config.toml
norm_eps = 1e-05
beta1 = 0.9
beta2 = 0.98
dataset = "wikipedia_en"
Each number is 500 + 25 x the weight over its row's rms, rounded and kept within 0 to 999. Layers, rows and columns count from 0. Numbers have three digits each. The size before them is the row's rms in percent of the matrix's.

# layer 4 MLP down, 320x1280, rms 0.0953, rows 109-163, columns 1024-1279
099:475468512523534464538491493513496517522528514452514455459502462552491534483484511498499496486476531517553497503507477511497506509475502524503463485519535529496463506492490473478513507514516518497535497483502525501488478491487507496529512509531513515510520518500496509507536525526524544492479516556521483471495525461530501478510522487458464518511515475502538509476529583489536461491461474477475513506503507523479488549529528505537503527492529508465451527540556489494527537545493507486489451494523523500496518505489496495494516514472533474492535556459501509479537506551493510507522486515521511516473502517540530486492559507521488486495495505505534462500503504512473480523517513503508464459484478500487516520519486468532556510484442460526532497496474496518481482552508550
096:495486530486485465499486452515525503477482521485435505534513521492484493469492503531530477494481480529555527495519489491508508487513464493517454517501436487522548483487508479522473514471519487545525491422505482534462456502527491462504521484528532533533500506505480515511534467503529488522525507513498548486520486463537511517511502516485525500502510537486542499490456524447479503538470447537508485489472492529527537503496512523509488504491496503468493485458488433513510491480476463469433499523474492486492464509506517489516503500512509500499546457459499492518505484518514512513476492533491457542465502497502486544503530515521468484508508476509553509516527494499535492529536515520512497478480477513525479523513468479510521507503522492463462482486498481486533516537444512
097:488502480470519494516471480456481522527512496487520512505465509490482480535560477469528512511500520523511520493515504478479501507490520481532557497512511501500472472523459507488483477528446476495496480486495471464519448509547528498515461476503522483521505508485533471534453502512455521486512472542480510500501472481468500524523489491535500503493535515517505483522476516526512516481482551456475457562490507469471536504477510536468469496508499542560515468501503507495568549486458482508555560551503479505462483464498517498460482473501506510487453474514495537481464536493494474485505487484482493530487536485529484486499473500501502485458484488487480513489474511463498471524515476441486486460514519527498505478500527476498529467499498493474516476483454495516513499530501482
103:503473539517523500534481499525488486503507559479500530466480486500461513504524515493462503453509504502473509487516478506505509493456548523514458521498525479552506512474475486467468474463516504502487503528475509497520515483497507471497472482498515525453496479486493496487522475510457503552488532448508514503504544488526507467502522509486455483496459488496561509517506481485464480492520482512480485510497454501496489492480515451505505517505493493513483484486511522487500486510493505507529467546519528513479523506511529552504487500510458503478439516504510456507558514483431456497547473495464499524551512502471484528472480485496530474465458460491486516483532522488467490504490527503506517541474510511491515523508485448506468491483508526449479494515515501501538491494527522
094:451476506493513478491478456532508540484494496461509509501506485510515463478553496516515522513479479502521461486494465486476505479513499492487466470484513526473576512500547497488535506491461504538498501465528532529496496547489531560542520482488480500509472515488505495456479474486539501465486445476532504506505550507512495512480493507497510544536497459522544522486534490486502479503486487459556533447510514469513513472482503461539500519514508498482529522484512498521495460492532490495484438455492522491508465484552528494504531541537501498495519548520479511513499453497480534431476496529511488496512469500497488506525485519489463479540526473509508513531492509445491511501483491522468516463529459499513476560434485465470519505486485488509494466525505520482540517493480496
098:523506477526463514471562495511481480439512501507514503523517485510504468489547466490522499519542501526476483523527498508475504516492514503496497495506509458485449487526489495518535511504495508531494506508490501520458500517548492500487520463520508511526502551496471518537507530514496507524489502501481540550499491477502533508518470482480469461527556507495522479501536518534499507475502493490523477516458472493554505483502465496479492525500511511541514473501513475478505540498535497521535488496493497468471488484482499450477463489493464516529498442501508488497437472517529487480510507496497480490498477493510483494528511521510497512499557494508492490453500481519540556468480503533518533502511518518502538459469526502485501488507538499469517486501513525477496507467551486
096:489520544485490543481484532494539468513446538515532501508488494541483482480474545459514516488544455531551493497481511514440499513523478510479524487504486474502523515480532527504520462504469494497477537523499476482477512504545512508470510519551503470483505502490438541468474540504568498490481465471485442527490474551520483489498519494514525502497499525481523506503506489559480536466507497499447510514528528518520474493477471507476517484503489539475424490496483515477482472498447520545501477547498488490487494471458488474502457530549504553531496498496503476506519502479518505447499482474501541513507533495533507480519505500519505495522480513507495533455540480523530483494517502521519482474439485521483532520472566498490475533548483523483497490452541498491503501496519507
096:473492482503534517521493494515462528512535484495505492527515541528509536480520483498476475551504523527555452578529501479500515445521488477506527506493530518501489509506451523513514510510489478492523563531489469519534515525506488515526506478460494488483497567503441496543456515466476527515505517490542505494470530491532461537512538511492533521480507488486514483508444459531507480489470492513520486554528519525538503541486504562493510520549517473493472501486519487519532490516465501497480473535509503480515542499478514505503528518500511563494495498480513496510501511505496480488528496487505503510490527463477506514513504470480547476507485512506507535527533486510485508520492517488539448460493512500519514537456502538496515544491455490485528504506509499517489513528485502
097:496498469499494478450466523447503463502532470538497515474527524526508527518510496546517484504485492500522499532499513545501475442513494482512518503546468546457510503499491521508505471511473502561515454474508468493517430521551520528487489502486469511506513478499494489508482510534512454472527457509452459489480507508479494467512488481510527511523473463480503496497512508494531505462484505474438504540503537467506496536462526500513560483517522494503471514469517522501451469521520477510525462489484498469499476477450487496490484479441478513535511546495497476482460528510505539488433466507499461525490486485495506493479511498510509472545506473451476493498508527520489506499457501484525497478493516498502518503468511442486483469494503504518475518504496531482477480452488485
102:521523507467479468518459512500490517527533467472509517434486483481515492497457473472523519509518523507498459476492515478564511494484478498526508496480483426515509531503508516491487485515492511511476477494504504494510498534506490481516506488462452471499498512472517528483483526503485509506578456535501475490483468521509517475527539486486481537497544491513467482577505527494510484536454535431516479535478502503498471486512486488478519494516504478484537518483497510552483498411506486476479472523474498539457503534455497507475513497492478421490474544475478499480508456474509515517522451496494488485496508531508486541504512489522441467464503488477493516494492482461448490458474488499498474500486509469477487486523485449487530472507461490538530453485459481493457494465492507
102:511501524502531523510476504498449503522523467478443495458509486515513515491524507548528491512523476507531479508499527502483511445493467504505453515474478464478474523505478516550470499495533516498476497522550499515510506506435494533503513512466489484516515480470498496455480530432515461489490503502525519527501472516518472521514506499525541543490495518558488509519511469539504499495457515496557471508533526517479504484495436512450502527494534509460526522512498498521503538501533495451457489515491493535520532495520519496502520476490519452436485500464512491466491487519517505456495521530494510479531512503463495509519525538525440508448572538498473488533506509467496493483507485486450495500522467479500485497504488477514531496512508511488482485482472519499499462543487501
101:502491502523514485479460531488444525507520507507473485494518535478470518457533508491498527503557497484469546553481494529460528495525471550481497535545486511501484510503511487482475497498498497511462469514551525550490459530481493515507450502489475519491499525491491510504477482480542484486486510474504496519501529530497503486529473486531534453518443514502469502474485500507504468504502526499474490494466465455534486486530501527532546480529529539499528542489514490484456484476555488532524505523468504531493547570513529481464491491501474483468501532420549481476491447475536494474506526546461460509512522533473488509534493508508502523531496495521484523511462512511440512499520499576516501506478528508492545447527495479507507510490492484472519498485440452524450477496505512
101:525511493500487470461502475528532470491499509479506557516548530531479445546472496514514511491497513520535502470529526547516497500497501460502485549547516497539488527513489482512492504531539495513524507496471529505503520517520536481518496511520482467513471549500470509505477478509461479489428497485498520512498516528495510465511509500515539489485536490467522531501479474506513445511519502509482456502532531491498481499486511548505504486491517504507494445464513472530499472481528483522512521518563477518536542516507504524496540509517500482550462496507495476515538546536522501480495471499484498464479465434458506507459482482482542510487478533527484514467484476519523501513473475521490526496503495526525516518515493538520481541483500516488511500470505550489478480496506491
097:503476500488521511509496498485509498500496524515489533495453486479491522485533492540502500506489533462493534503520494503524540468495515478493483512485458509523472478508475483478492479479472491526545573495486511479496515509487462512487478509489523508522461506502492524524530531520502488518548475524513480475511490476495472505510492459520542497511480534520507511528495505543479526466497532497489482507530492499510465499501501446500562501502491520523504485498517514503527468452484471493462537513520490499500521506442478510480496494543476487498485475500469445505542486477496537490501481481495475507483519484474487494482486511504524518453537487495455480501495497489501479496494489480511510521494473508511526495507464509522479507470519536495515490544488516488543505543463541
096:484522477528467494523459500489542448491539494486542524505455494501485506484483525550506484505465477494485478527509521452467481500510500544494513519520516499538476503505497509552491477461545512501491509506501518443525486514503516526482454495523453494530491516501517494468507556501506491477473526542475479532496545509450496499524507484475499486555530494495514494447536536512504490466525511532519520544517468484488524521476531551493571527483505518491490482491478515538519486500503492548484459534512496510497497509501486498495482473495513465534527476487499482524527521491539526527455524504493526493502505536496533527520446462481510472503533468470521508499461453539533501495451500514501502508481489495520554510553514488460511514521465517511491481539513535517533529486565473
091:502482522490543488478506496502477509493528483495477495491504529547499509510510535513491536527455499517482474492514516480448511557490484494518487492541502542456517524543491493498508512528478478509504463489487527495527510562505476472471539491469481518536515495513540460480502563518460530475501481477553481527491503527529536520524508513524454489512532537534468489493489511504507488508546514480522449516568501520470466552461523510502516516492517469492505523523557482486482513475507500476528491475485508495511499533490492565492498503485464536518517510477456521497477583534495540459472545529508510486523482479508494500525482503486544533530529482516482503459479508470480477477500531555524510480507506531480562492500472491484491486481477518498486484486519512515536505469509520
100:545490532489472531484509458518438514508503540472529458540495483513495533476484521523497526487484504477443505518496500510509506495527509534527478545553509485507523457524500489452485501473491492521508531497466463504472484509505557514509508542498444494488494459489504492528505484498550476515484522466529494501503492528497515489485502519492506486538537501531522492510498476420498568510527534504511515506507484513497468470549504501514485515512509523514528487507483522481466491498461500463504526488556490440500487494500483508556478540508499540523472487514507517482495489526511510463551517468454507495554514506507475511519489484511464514484488521509476504490527485463514479475511515470523532491509467476502478497488502492519480471523495489507499475529524537487542481514476513
100:486537483464500535460478495493471509492527464505486546464535509544494488476469509503450518484512497467494545502467473468497525523530471489470488502510467543519504473566497537513494487518499508458444519503526508497529451488450520528486525494479482515557482518504433512522479484472471539515533502482512479455492488536502472487485485513468521510543478475496444463484514554489516490473483504455516556543541511517433527510504469479479489475503465510490486466519499464478555474455524488465478494482453458490489480483449499531508528529512497498508569506471518499512457492498520491533500490532476520483514556534509463507455498541532485496499482504508463523498485508505506505483506477496533531470502521480457490510479462470515481516508490519496509501505471515501515511484440487
100:497496491490528493503532513519491505444500528502504476495496481470464499501500457463497507488498502497547476509504509540513498532485492476486465500509497521524506515478493520498537507507506503484482504487526477450495503473408505481508472483523497533499507527523487519502495479471492516467522506508514478536472504515471477501501514494496490523511490553514506532500531509510509516471507503476508520472496501453504490497498471526477476512499485482465507485524482472501514469463504505511508518480518494493488521504491524495460482506477514477554503517462490476497500541502434454530493527449481498525520522491523517545526482492490491509470506469458488473554484501475457466484470496490451495473468534475450506511499461496528495527517504530502522461523485473492491509495497493
102:499494534527500548501495475495468529541519515499507501487535517515566511531482491489559455549514477487531487535511516549480503499503510499510490476493480479508482529522497465474470466493510538481477519470476506440455509518496507522536460519472521513490502491511472494519461512508475527468489511531575492491525533504501511487530517508512493501522516503532530489492492484491542531509507518524534480520515517503481486466531513491487508496489509474506535506511499476510479509529508505482540480467506484481496532469520485485527467526545545534491470541491503524539513507509494498527476514486477529533494497525479492492473515484470458487538487509507508537474480506488528475487500525515473494514535540561521472492481516517520470512548524461508527493512546518494517489495493535
095:503515491504485509467488493542507430443530521502481502494510493508455452516505496518537506514518536514514494531501488481510517462504507499486495479459481539476429449479477510505475462509525439501479488493497481496533507512545527492483491494506466534532500482484486476492480421514494456487478490451473474485497488499521487480502469480508503469524481475477538515438512507492501498499507497492495467478490513513453511516469488508550501486460496496480519486483501459517483519508498512476536459507532492544455469532552499491512537546521471506529477550488488530496497508499509492491457493485462497565525490492497473512527482520525522514504521539512477450462483504534475497534476510508450518507493477506526509466517450518524478479486513528487515486529511516472501502480541496
098:516535520476502482497505503476553508517486504506510503468523460498468461494478495514523535470514465523518477516502531409530528496498516505522533535541506481497503489503510505513500489500472529489507489503507494537480486501481539460497455495499462541436521526510488551520494551474498519484529510491472532546503490502514493437495509497492454503469496497475462485485465511514496523511498503465494459494552523470523473540516490529501475502487483491523477486468545480537490480476509536491497474474524483522487513501475509473524511481503509504522504447489427470499515542487525494530472456494472550553488495524516456532514491539483449512508436442513553554464508484499497484456565500492469529477488463506487503492447466518520458510504475469508480502513513448503496509524472495
096:482520556474474502498479525548489501527496499510526494499531507488492505484511464493497474532544478473430473507520528486506537490480507489505546483478502503495485522491484485502530514490519518497460527486496486456501524519541471513541523507467464502538477472538522564483472512505521451524502520511492516525554492514539504526507494521548469515512475509512498477521468537515531518485493478529495528496513515467518523479483543478525470508502468510511475494518460475488530480494494476536499500464486526452495493504491506525456475494514506515495492458489506524503511435499449540503511508511490547546488487495494544560473516471465477483486485500484523463516512473489508506511502494483532467540479507538441485501490519503508494522519469514507468493469455502476531511499535490
096:472473513537492533509498475446457525500496500508493522454537491489498505446518507492518531507461488501559523473550481477493518515488494505495514456483508496498567454471516501462484512542436468496519500460529488488493479471483507466460468503524497504474446487448471495521520513536465514479471493534496514515520472480487517472500529504520521501484510508496460511479480485483493491556532449519489511476509501481492500525510477481543519502527488502495499510485459493538493487527487477411460496503540492546475532526478516470474520503509475518462480490511497494489466494493503520464509528521479501538509484466484463481479504516553447490470521488496525464535485494493487495499529471476500499524490514482480475509507492500500490520491548526488457482484524502507494515522537505
099:525495531503537560549455492488515518521500513477494466517506525500492560526524523492509481495503500475497512489486493502473496505516506487462493494506506548510588501537497517461502464508502440498517463482490487547478474500522521464500487531500502502481520524491540489440521495512550469483493505501574494497516503513540496487520521478496503480462526513461541482474507470498461518496516521511517459516488510503542483517446468519479496466506495540546463482458493504492511497517494497553476474551494496474500509478479480524539506474463512458449516548490485495505556476540482489538552510454500534508525490497535525466566495500483498480537534471488522480508533492460526476509506525479502526472451511492497545488475509552523523484492488490516490501496530498445497483510481538
097:514458490505505451488532496522526518494498496459490514489493476474464462498541510498488487471474509487502505506465473515510562480511487532515541528496481484524544505532501482526493560496498486499528474516472494519505482440488524521469487480473502487497471476513561501453503547530485458519475510503529476484505493526520538515484470494532468461449491466488527572496520488509460459506480515490475526451470494490529486517476502539515488480472513512476501519530544506491511507487535498504511482487517534494523485473491499484513535456489478497519476477485508484543507497501553478491498482533523514512531468481517489480468507517494484486490477518471493511487483543499520479494479476498532541544534504444526475499458522508466477500470492484532544525544491501523447523477519472
112:517464511511541508486525489548523506513501505509514503528463473504515541501493477496520503472475504448483497529511488526507501528510497485515490512516511519508471510547513459524514478451468503526488436463461494480508504482532543490485495526522514511522480498523523511497545508570481506516477519509467494498541510477504532507469499515535495496478466536539565550531445517492520501480509451524540509481468504506511486497498523493492500548507451514518465511546494479502509496514529528507514552507544479481547473477527558498495490500440488494485505513490545511484494510539503534497504501485471472510511466479488546493494537538512531490485523494537528504527513516481500486501473494486507505522520500467543497537464522489513497543471528494514448518475495549485513488565518462
098:497530505466493481492516484484517477500496463489527505501455465500502500509480504484483469497506502532513537483487495507500472507506504549490455574503558464499476526516500487488505512477453469547496487511478484455537465526473519499507502470538528450531534501480491461509493487530518510478528478529562450522518514471527511505475504505515498467503455492523493490498526507515488522490528488494497497483490536502501566513511516462513510512510475472429485543530491492450447515550481502488535509494486506522480499492521531495464464510503513508490503477528470515488487501497429502542446509527452506483453506454526474458496464497462460516479504490488500486456477504500450514503488503503509490526490471492531503439485519480491480468454471498474492465529503501469497509457480513
098:466470488496520521494531517486460504447500468495549503492487532533518489507476481479449475523470524495528482472540521537503485454448513514488493517493529528485501488486471492518544474485494505470512527499521489511518514491507474481514508471534484497495495480513483485480443527488491451462499486528473482514488492505493471515486517476493501471476503497482489513494505527512523452498458525474506479502499504506502473527547469495476498505466497497543466493511516537509516475504501510450495506538480507516525507465500450491526475478466499509488511539476521504484491513483517479465516466450516486507518545492502499468479492508535507527504503497535451484522547492536453486472537492518436452505503541497447507452464513501505509509501516473506505493480466515541498484490526510
099:550502509494552464526496445503526488507524508515502448496443449494511462496525527476497522506528510522545492502518520454512467511501506509527512480538512498502449503518501483463512517498485530515555506538492501512481471471448493508511537468506530510495495488501501536500504494520497505508501484504498488508535543504497495484520473493530501516506543529526514532535481470465489491506532501528548481497507489560523488513526501530519495547489458530543528477476527504482521497536481526489501514475534538484490484489472476484546554530470506493471490481518485501527514504541532489535495444497497471523502472458477458508465480513450505487483512524443497494534502502486520455522521452532483476530521447503505502500484501463486547507513535481481536527503497515505500503548521532
103:520476504499524468454473500462446482485515475494462493479504513492448518516493509478514474505518512533486452506484498482524511517473521490503522499517489502530492511521480494517535465504521482486474525512508485526497494521522476506503515494491451449470526511540507481521459515468513444452517511457460495506465511514492517491476491492507491493464480504438466486488520540504477495487524534508492486499473501508483431535474488513501490438525475562544493496503517467490476502488452460536473465490521548484469527472495533508502481501499460485543508478466484495489533509461463495507496503513484537527515522497501468508571511492479500545519422478484514541493452459534490514477488503483532483525474484506503555488489447506508523482479484470490512508497481461456493480485515490
097:534505507533486542518517510525473483485513488532545501496503495537535517492515497529490509489468494485504512459510506538531499495498515564521521531481501505504491500505537526523527539485491545502487493529545479508491562494477479456492500519512501509495471471511508477487509472507498510499545497480524537482496458477516498530512492527518504532474487488524521525530538539532534469500497497522524559466470480533486515478481486490498503518475489501498492490505477488501495517527518510482473486477510501494545518557533522473454482490498516520544465541505476526490525511500525492504500494468514501509469494462438527521476501446456493487473524495501505533478519521479526507515469486505524514492513498505536537510497549503502509497530488536512512515525504490481525577519469496
102:467467550518552504477545482505453464468498568522477493510485500495502488515523498477515506498511529513495490485513500506520503460529510464519527510522507534510552521495498493524490522489494498516539502486483504546513493469490529487530545478507519502456506495525557530461486489519505520520475483517538443512536507511467525512505511496502517478460502504506510508512455501505523570481493528559499477519487509452532475461544491495530494476508496498500482514484477477496507507472468483494510502495493508486511476513518487487492499466538535487460519531448527507517533501510541525494508496522475509505515490501515492503509502459475497489462513470499541521529502455491480535479531499540510502466524513484516529472543483527509574503514532520517533467505464518483475499557508516
099:533510501498461479453511488506514515488483518531515499466511504517533483505504529456507523497491538559522500467529474515504487468486502501451481535469511530492496518514509471542552474486510558519514532490487476482531511503469509482516531541477515512504516489483485496502485528504537486495517506476555496555528507453478517500493505537508472486523492482531555513509510451502516525466487510526556446527513474462510516488494524483483504500480503522530499475505538521461504545488526519511484498472487543459536544468465525479497502539506521516474534499509512520498484521496471502534459421478505518559482475520500538443476532493487519462457511505519484509508550460504491490486533494507488509520497527498523518513485552479491543508481554505485516485501489498574460493518488509
098:471466547516530492526458521519509502475480495495563480525534491469542471506467518450519478536544504513531484498499444490467539519531539479546525534492493483475559508495486510490494527492553523507491481501504468514464534487506517567507503549467489502470501522512517475498489489480555492526514529535481520476480513497492495530536498510523482391513509482481447494520498502505526467529483460473477479471513525502479486488539480508516527502530520505468541519519518515510575515491523488539535503507494489441480478493490519504510516508514509499554503534514485514499571500469480516504499487480475531506516529486505529510539492484502507517475598502484513519442509505489499489495476545479475523490491455497470486511490474492522457518486460500506491505484509469430481476529539513
099:520497504530526524503474488487498500521485512506501506505510501517498515510509526488512495510485501481552506489492494511495537478527468481515471484468506544472515484527534491509497484509478523519557511497465513460509470482506522502525439505512509518477502458469507480543463535526449498467524527510511515483498498526486530527472554531556468502523454467521514485506501471463542508498513552492532518493514554524493512515481460509478471544483448516566535485509498502548481488509500486493498465531503515461526510480486473483527513500517527526524475430483554479481500470513524509469573474510492508519508514456498506490492461500466471474473496487508531489486468553478535488487531505509486522509530515467526473493552511494474480544518496518498461479512517526509500467525489483
098:525496537521531504442495477531470492537503531481469497527527510523488473509497493441512525516520471517530511521509478471516521500488506506475494486552510464450483484489516487517449548493502499484488527500516463455520529457475477538512494511489511459549473476493490527472536505538493510516508484518489500481509488472508509528459531508510531524534471511514487505467474444504479450523499498513538534518539480530515499517480538516524533523477485457523505449492467521467491505498472484472499481515526547465450525481501551484538479506510493543526491467510533499494526545553468530490503535481481503474511481504487490464505498478508493502507487499496523524495509509500473485509507521522489509549499412496542485541546487508504521476538538471491489480511503486474483490548509504
099:471501471469479462506528504542450497510469535505515494498487465505483485512488482499494502518530511488474482467528546500492501503539462526539483525495496512451509525497498496497482524511520457511497502492511499491481462524469490480516515532528501493509477489521475546546530464507480532498487475497528531495507493518511510529472498519507545496496492482514511510501512462505479517504508483517490520430541475469534504518473560492488522528492531470475477486498480495488518489508477501454499520511490524484532517491558492502492523493477501531459518462512522483512523473553499531529483505502491476511494498504508517471493519540497444489459482509516485509493560489495527531500478554548497518503528490526492494488514510513459492523522529528522482434527520527519513544528475495
094:457534457494502493542510537516508434458482530513515448478506463467503504492474506514465487497499465493529522490519488500465490542499464473490512525511476535507505516464509537486525515538549487473481536492504483482518489536471511486471527487502449510518501534524546536518495483480511516523514462452509480530478523499466498515485522530478489480474471493522483471533520483506486488485500474514528487484476500538521528517498474475463508483498491536495477464496506506524512445521509516518495485516470505476522530504510470524467479493526497517511508505489447506491519517456514495472476497508497510517473553501479483500452493487525522504531527495496487522508475484553462492477447506453494490486495521504496539508518466476467476518503489460493495497508495436480506495482477521
103:576476497447513464505500485517444498513462502477477480505481480478472479488505466483497536469538473469548476448479473487489498523531537509493520515512516508478525465502516499495491508508504491521513493457517519464549452521483489478495535452507527500518472486484494518472494533495441464522487524520497515506529496477494500492524472473492515435499462528493527503508511506538482460503481535512467523489487473507520485477509468510494516499476510472507491525490495505512516488494511472495470497513504506502493494499515477450445524483479507484456519456476495497463521518505517449456442509466468498483489509505529532470443508516468522450492550489490486490458501457511434516509520470482486442547485463535480495455496501469496485516487489495567555454466484508531489516501537501
097:514550500500510515491516464520503455498480503480493470525447505499490449534497487535496532517501526504472526456503479589519504479517484524503468507466540518516495512532476495495497504493506511450493499500450486518563512507474571504502469495499545466488480508504515515487491441519491512518460509496490493528498532524422500503523511461477466493505508518517515532510492500476512518485492466495475504478484458460474462482502470491555539481500499520477494508506498464499510556503483510513512528501487455521512453491512457543516507535474524512502490470530531547459511470465498509536509529520512467489526504500523504486548496519494514496476456490505499505514456447482461509541477506483458506538493486510483503491529482498505472479477518499502516535474506508493553483495507520
097:467516502519473527507492515500518499483527445463483551490490537472509473536522528508507474503510526496502515499487510502521580553429467498523517519482475539482515509481548497536511484554535496514514495471519474495473538484521513517519455505482503486522497471443513471491465498513507515481472504507524491501432509483457452505476516491488518516492525523556491497499520543450521506486523488454457523536536535508485500520497487500504494508466494513499501504478542525503467517518511510513521535490483534487498504496543489509525491506547499485518504531506496494483502483477424501473478488480533535501499489466493495510511475458482540499502436502518480511553459520552532459481474495499522443511521525559516469520491501482502509509478531495475479509472468482492517515547517505
096:459463494492513462530526522493533524482521519503468476489491481481534521519519502506514479463514473488518452497512490470497494483513539498504519511501492463547547497443534467488552528496473489515506508500505499560479524499512504460525521490516474453475489469487476515529526465484543451481508467505490490498508494509500501524523489495515541530457476490503517526501511514483506496503511463512482477489451507468505531491517494538484488490511474480521515449511487521534485534465528469492528517531534480503481493492542509482497504452507444553478479467530490527482489517527499517488529486431533493507504510488503488486488527519500473517523486489517507507475477511494488522497463476476485500517487510477468538492462498531506519501502525495494467467504493513480491490493502521
100:501522464507502500535466511499460489518527462452502547490532528495476476533491463497515497511483526473491559495491488530474491472504491503496504437501480522489491464505510513505484511502531523472481537515506497495489492500473533491435499489483489498436464508493509483465537530476526482462490519515478495513509467461550504491507486494492489497498481455506464485477507544491473518502474464455535481549473504525483468571504544509469454520514525516507470479490461498487495534461542494477462520506500460501503489481485520497477475484499479463522488569506523502496540491472522495536529532512521515482487524465517485463523514531522491503531494512453499466546490559483479479496442519451480539489508517477485486461540516519492518524515485517531528461487503458510469514484449529
100:475526556512473528507508494466488486502485517517515485517500492520466508497515513561520474514493501488475494477495497529489495513517455491517490477499485497499548502482520490485513524534528452527513503494490542522493515497528484534524535492480458499457457518481501468514510532497500495475498446472492490496466586518496490473529478503554518506510549513489494507513467511440544484467519528478486499480501534505553502459444503461525532507498521498517515508529519472501491501488487466540520503482486467507499472507534538471545488475521491542479563500490498514503485501524529508485502504490463501530480481499507539512492496515500528522504554480523443490531525480476464471512460523508500460523516496537493537538524528515562509496514521495476540549523501525463539491480530554
098:476511515479491477513507503474536491493526490502518462488507432513528502501491506497499469542513476521465445504486547530464481527500520549451524505496503429468519496523513507493474488473480527455518530500485511498510523535519451525509488489463488490508541499486518492495477467520562510498518537485479487472482474482505484499514536496505487519524536467484472532508482462462510491506480521523447525510465497493483488515484498476556525431484473497489546493465501518517497511496516494557504481482508496494505487502510496512511542505527497517497483512517479527487516468472521492542533496513532471505514519488538505473472537449517510520524463503463460550520523497477511489503460473518526457497520515517490492528501554527490492461499512490525540490464504517499516485445493504
098:518499494519517487508544472507519473492493491513438507522490530474483533482512474485511485482517525497503489518523498465538496449507518543482482526490506516493512472507505482472490502560508487502507526496483492506498471489470509446553526495505472492496502521535509519493545473548509486490481501492487480457536482515505512498517480495518500462512497469527562546508521575483498510549487483486501455553513472462509475496507498524471507510505496499521483462490531523459467528493492533485522503489474504522478489526511530526502531549535464481515497503493522499496505534486467487452535536499514462496454513537491502481514530553484487450507520526481538510514501514489478489537520515471436511472474513491486522443493474525512510490465500504447481482447520494481500488498493491
097:493464480475470490485511491499506460441490495476476463549549483475479424528466529486461501494477458509506484472474525458503489506437522452518476463513498541508486467524512487561475511466533520518497466512454496494504456495539515523509518489474489509487523508475547498577490485494524483515459468553465466495510510502497517528474509501519536531518501507533514496516494529516493468534504480475535495500505489474478465566544523486490457533533505458441553479526498518512541466496503527535525491518510517429479493510472503524518487502551520540502536547525517528491436448513510486506485482519515558468485510458495491487539503471517497501452476527468505475525497509482520488448524505526498509542472510499511534519488479516483506458487523518525490506507468526487513474491498481
096:453483530469489500519543509508499498508475498500480486475437483484514527486493512478470500491540523490527536512493468480528495505517476496497476477549469479521447518533516534481558495480476477487514519546507507504479513476476529507487518508501509511502513475497492506475530503470491548486501530488501491523514469523549474524494492515505484486500465490499524495548532495502456511512545543525487492517475520518468456483518457534510460482539521472444512497502516493457475476491505499494518478513495510483464517548502484512525481523511510467487470466485461519493500479481532523493499513504494510503503552451500492500500488457495483531476528497474496490489469490508499479465507502477428497483538454473480513473468506544585526537510491518469489510496494507450512448486507509
101:511455464461484518480504514474485502512493477502483523530472514531557491509496560501457511502499476535496506510487512511496476526538471468521485509485508522511458492509471513495496516536474467447497521471496490510499519467511509546467468520483479495540517483499528473474489498467491466514489507507503483531515492499466452487472520513484547502492443495513424464469497485459516515475479480493514471546532513520495500487550526517517478452518524492493475526473497543486491498476465516482490482520482515450517490546494514498534458502441521533493479464491500468507496501456500515458511532472536526490497518518524465462517477452507520487430526491459455534511468509514494461484486460490528529486541513438498467485528502523491456496476470512452526470508460468504496494493504499
102:461487459475513491486551517490477510474508499527515491483512549451509530473485499489471547534513496492465504465487530489522558481475496472469518526487501466516506501499493522473491519511473492465458474494503479524495524482502520442489507516459491502520482493485525504446506519469524481513492485534480473511480459465498458505543550497477454514503481517493466461500499471512480507486518477464479457484514473492494477486482480470468489494460510457447481510487506524507496538518511496460537488492483487523488508531522504495509498494485543499494476443496470505516541453490472502502474510503502519484481545498476483508471497484485471528529541448498476486537518535546473464444517526484532494470454515502473521520526457502535497542499480530500497530517502477502512498492454501
095:463492490469510520493502503512476499517489479479496464516499459494495494505524509516504449507498488544506532493499502509523529505475482531520494523524521549481439480466478481525530459509513472495496528487474468484479535457532517523504488478527492508479570498514522510510485516502539456511477529505520500527495504483542499501509497480454461549516524483478537536471512517524537479506510506500507487538522519543515515467503486479491515489465473478513514484505502508501470468550466513520495510502530503460515500501505511487503478519455482529498465499523476503505502512496491496512522460500497488508484490483540501501539487505506459510501467508504481522501526479488492475499556498460502494539515515539500509466519526500508480513481477459455469487510493513461511485495522447
107:487521494503528466498537524520520519492482477522510514534509499514544499515518532490520494500530483506496545477508533522493526504487487499521537509511494463528503516457533517519470599511498525439477496507522454524480516479466523475424495563491523521533514510504516526497509498455508512494520491486505501530481488477497467491493534517453573499455471501525483492494505536465493484534457506498500501519483524542512486497507508488494497445489508497495539498484486504481518487477498499560515498499527470494508507503506486509511479562504500505464483522510505507492465469462476554519484478507532501489508495499527518510501508508476516512510493506517487482491472526505526522472492496526503512498472556550465512534567527506505503481502493473509527488503472461563472493501471494
102:487479490517502519493470516453492485441476482492454497518517535480485549474452467532530503460495530491451526539496537513485509475490499453479517462458467518472500461478510525479484500501526480475493457501486474514501528489533480528446437529534476499475486498520513493429434486502475466467492522429486507541464506506486499488480503466464548485471509472494455493476472422483497535503510507510463518516484491474536512514477509448485488462500485467478498507499516515498496485492518489477456517523483498483504487477506465502517485485441501459508480505493520478501512498462497492467487488528469488507486532485467483503501445503512493520512499491480468519521482459518479465485514488500500479472481519500470490488484484481506449485510441489505508509513479523516527485431442507
094:520552479491487480512502510490564534568477478489507528518501513518469476514549541504481512471483545504537502547473535480547506485397523485515482471494488501455539482522479498518472473540558537461501512499460487524518504499497454506564521460509562543424475517513475494479468493496499491514532482459491515457475518515525466474471509523475464523525494493487468481435523506517531542488499463522515449494503540511503491504502489473492465520502482486506475477457484471497499473455431490512440458509497461505507499540510494540513512533538511490495500532483526434465484504482470466480486524521496547491483486515487527490509462512489497500484513471544526507542513455510462558492518513543467529503504509512499500501497457517518531455483514504528454514538513465525515494464474507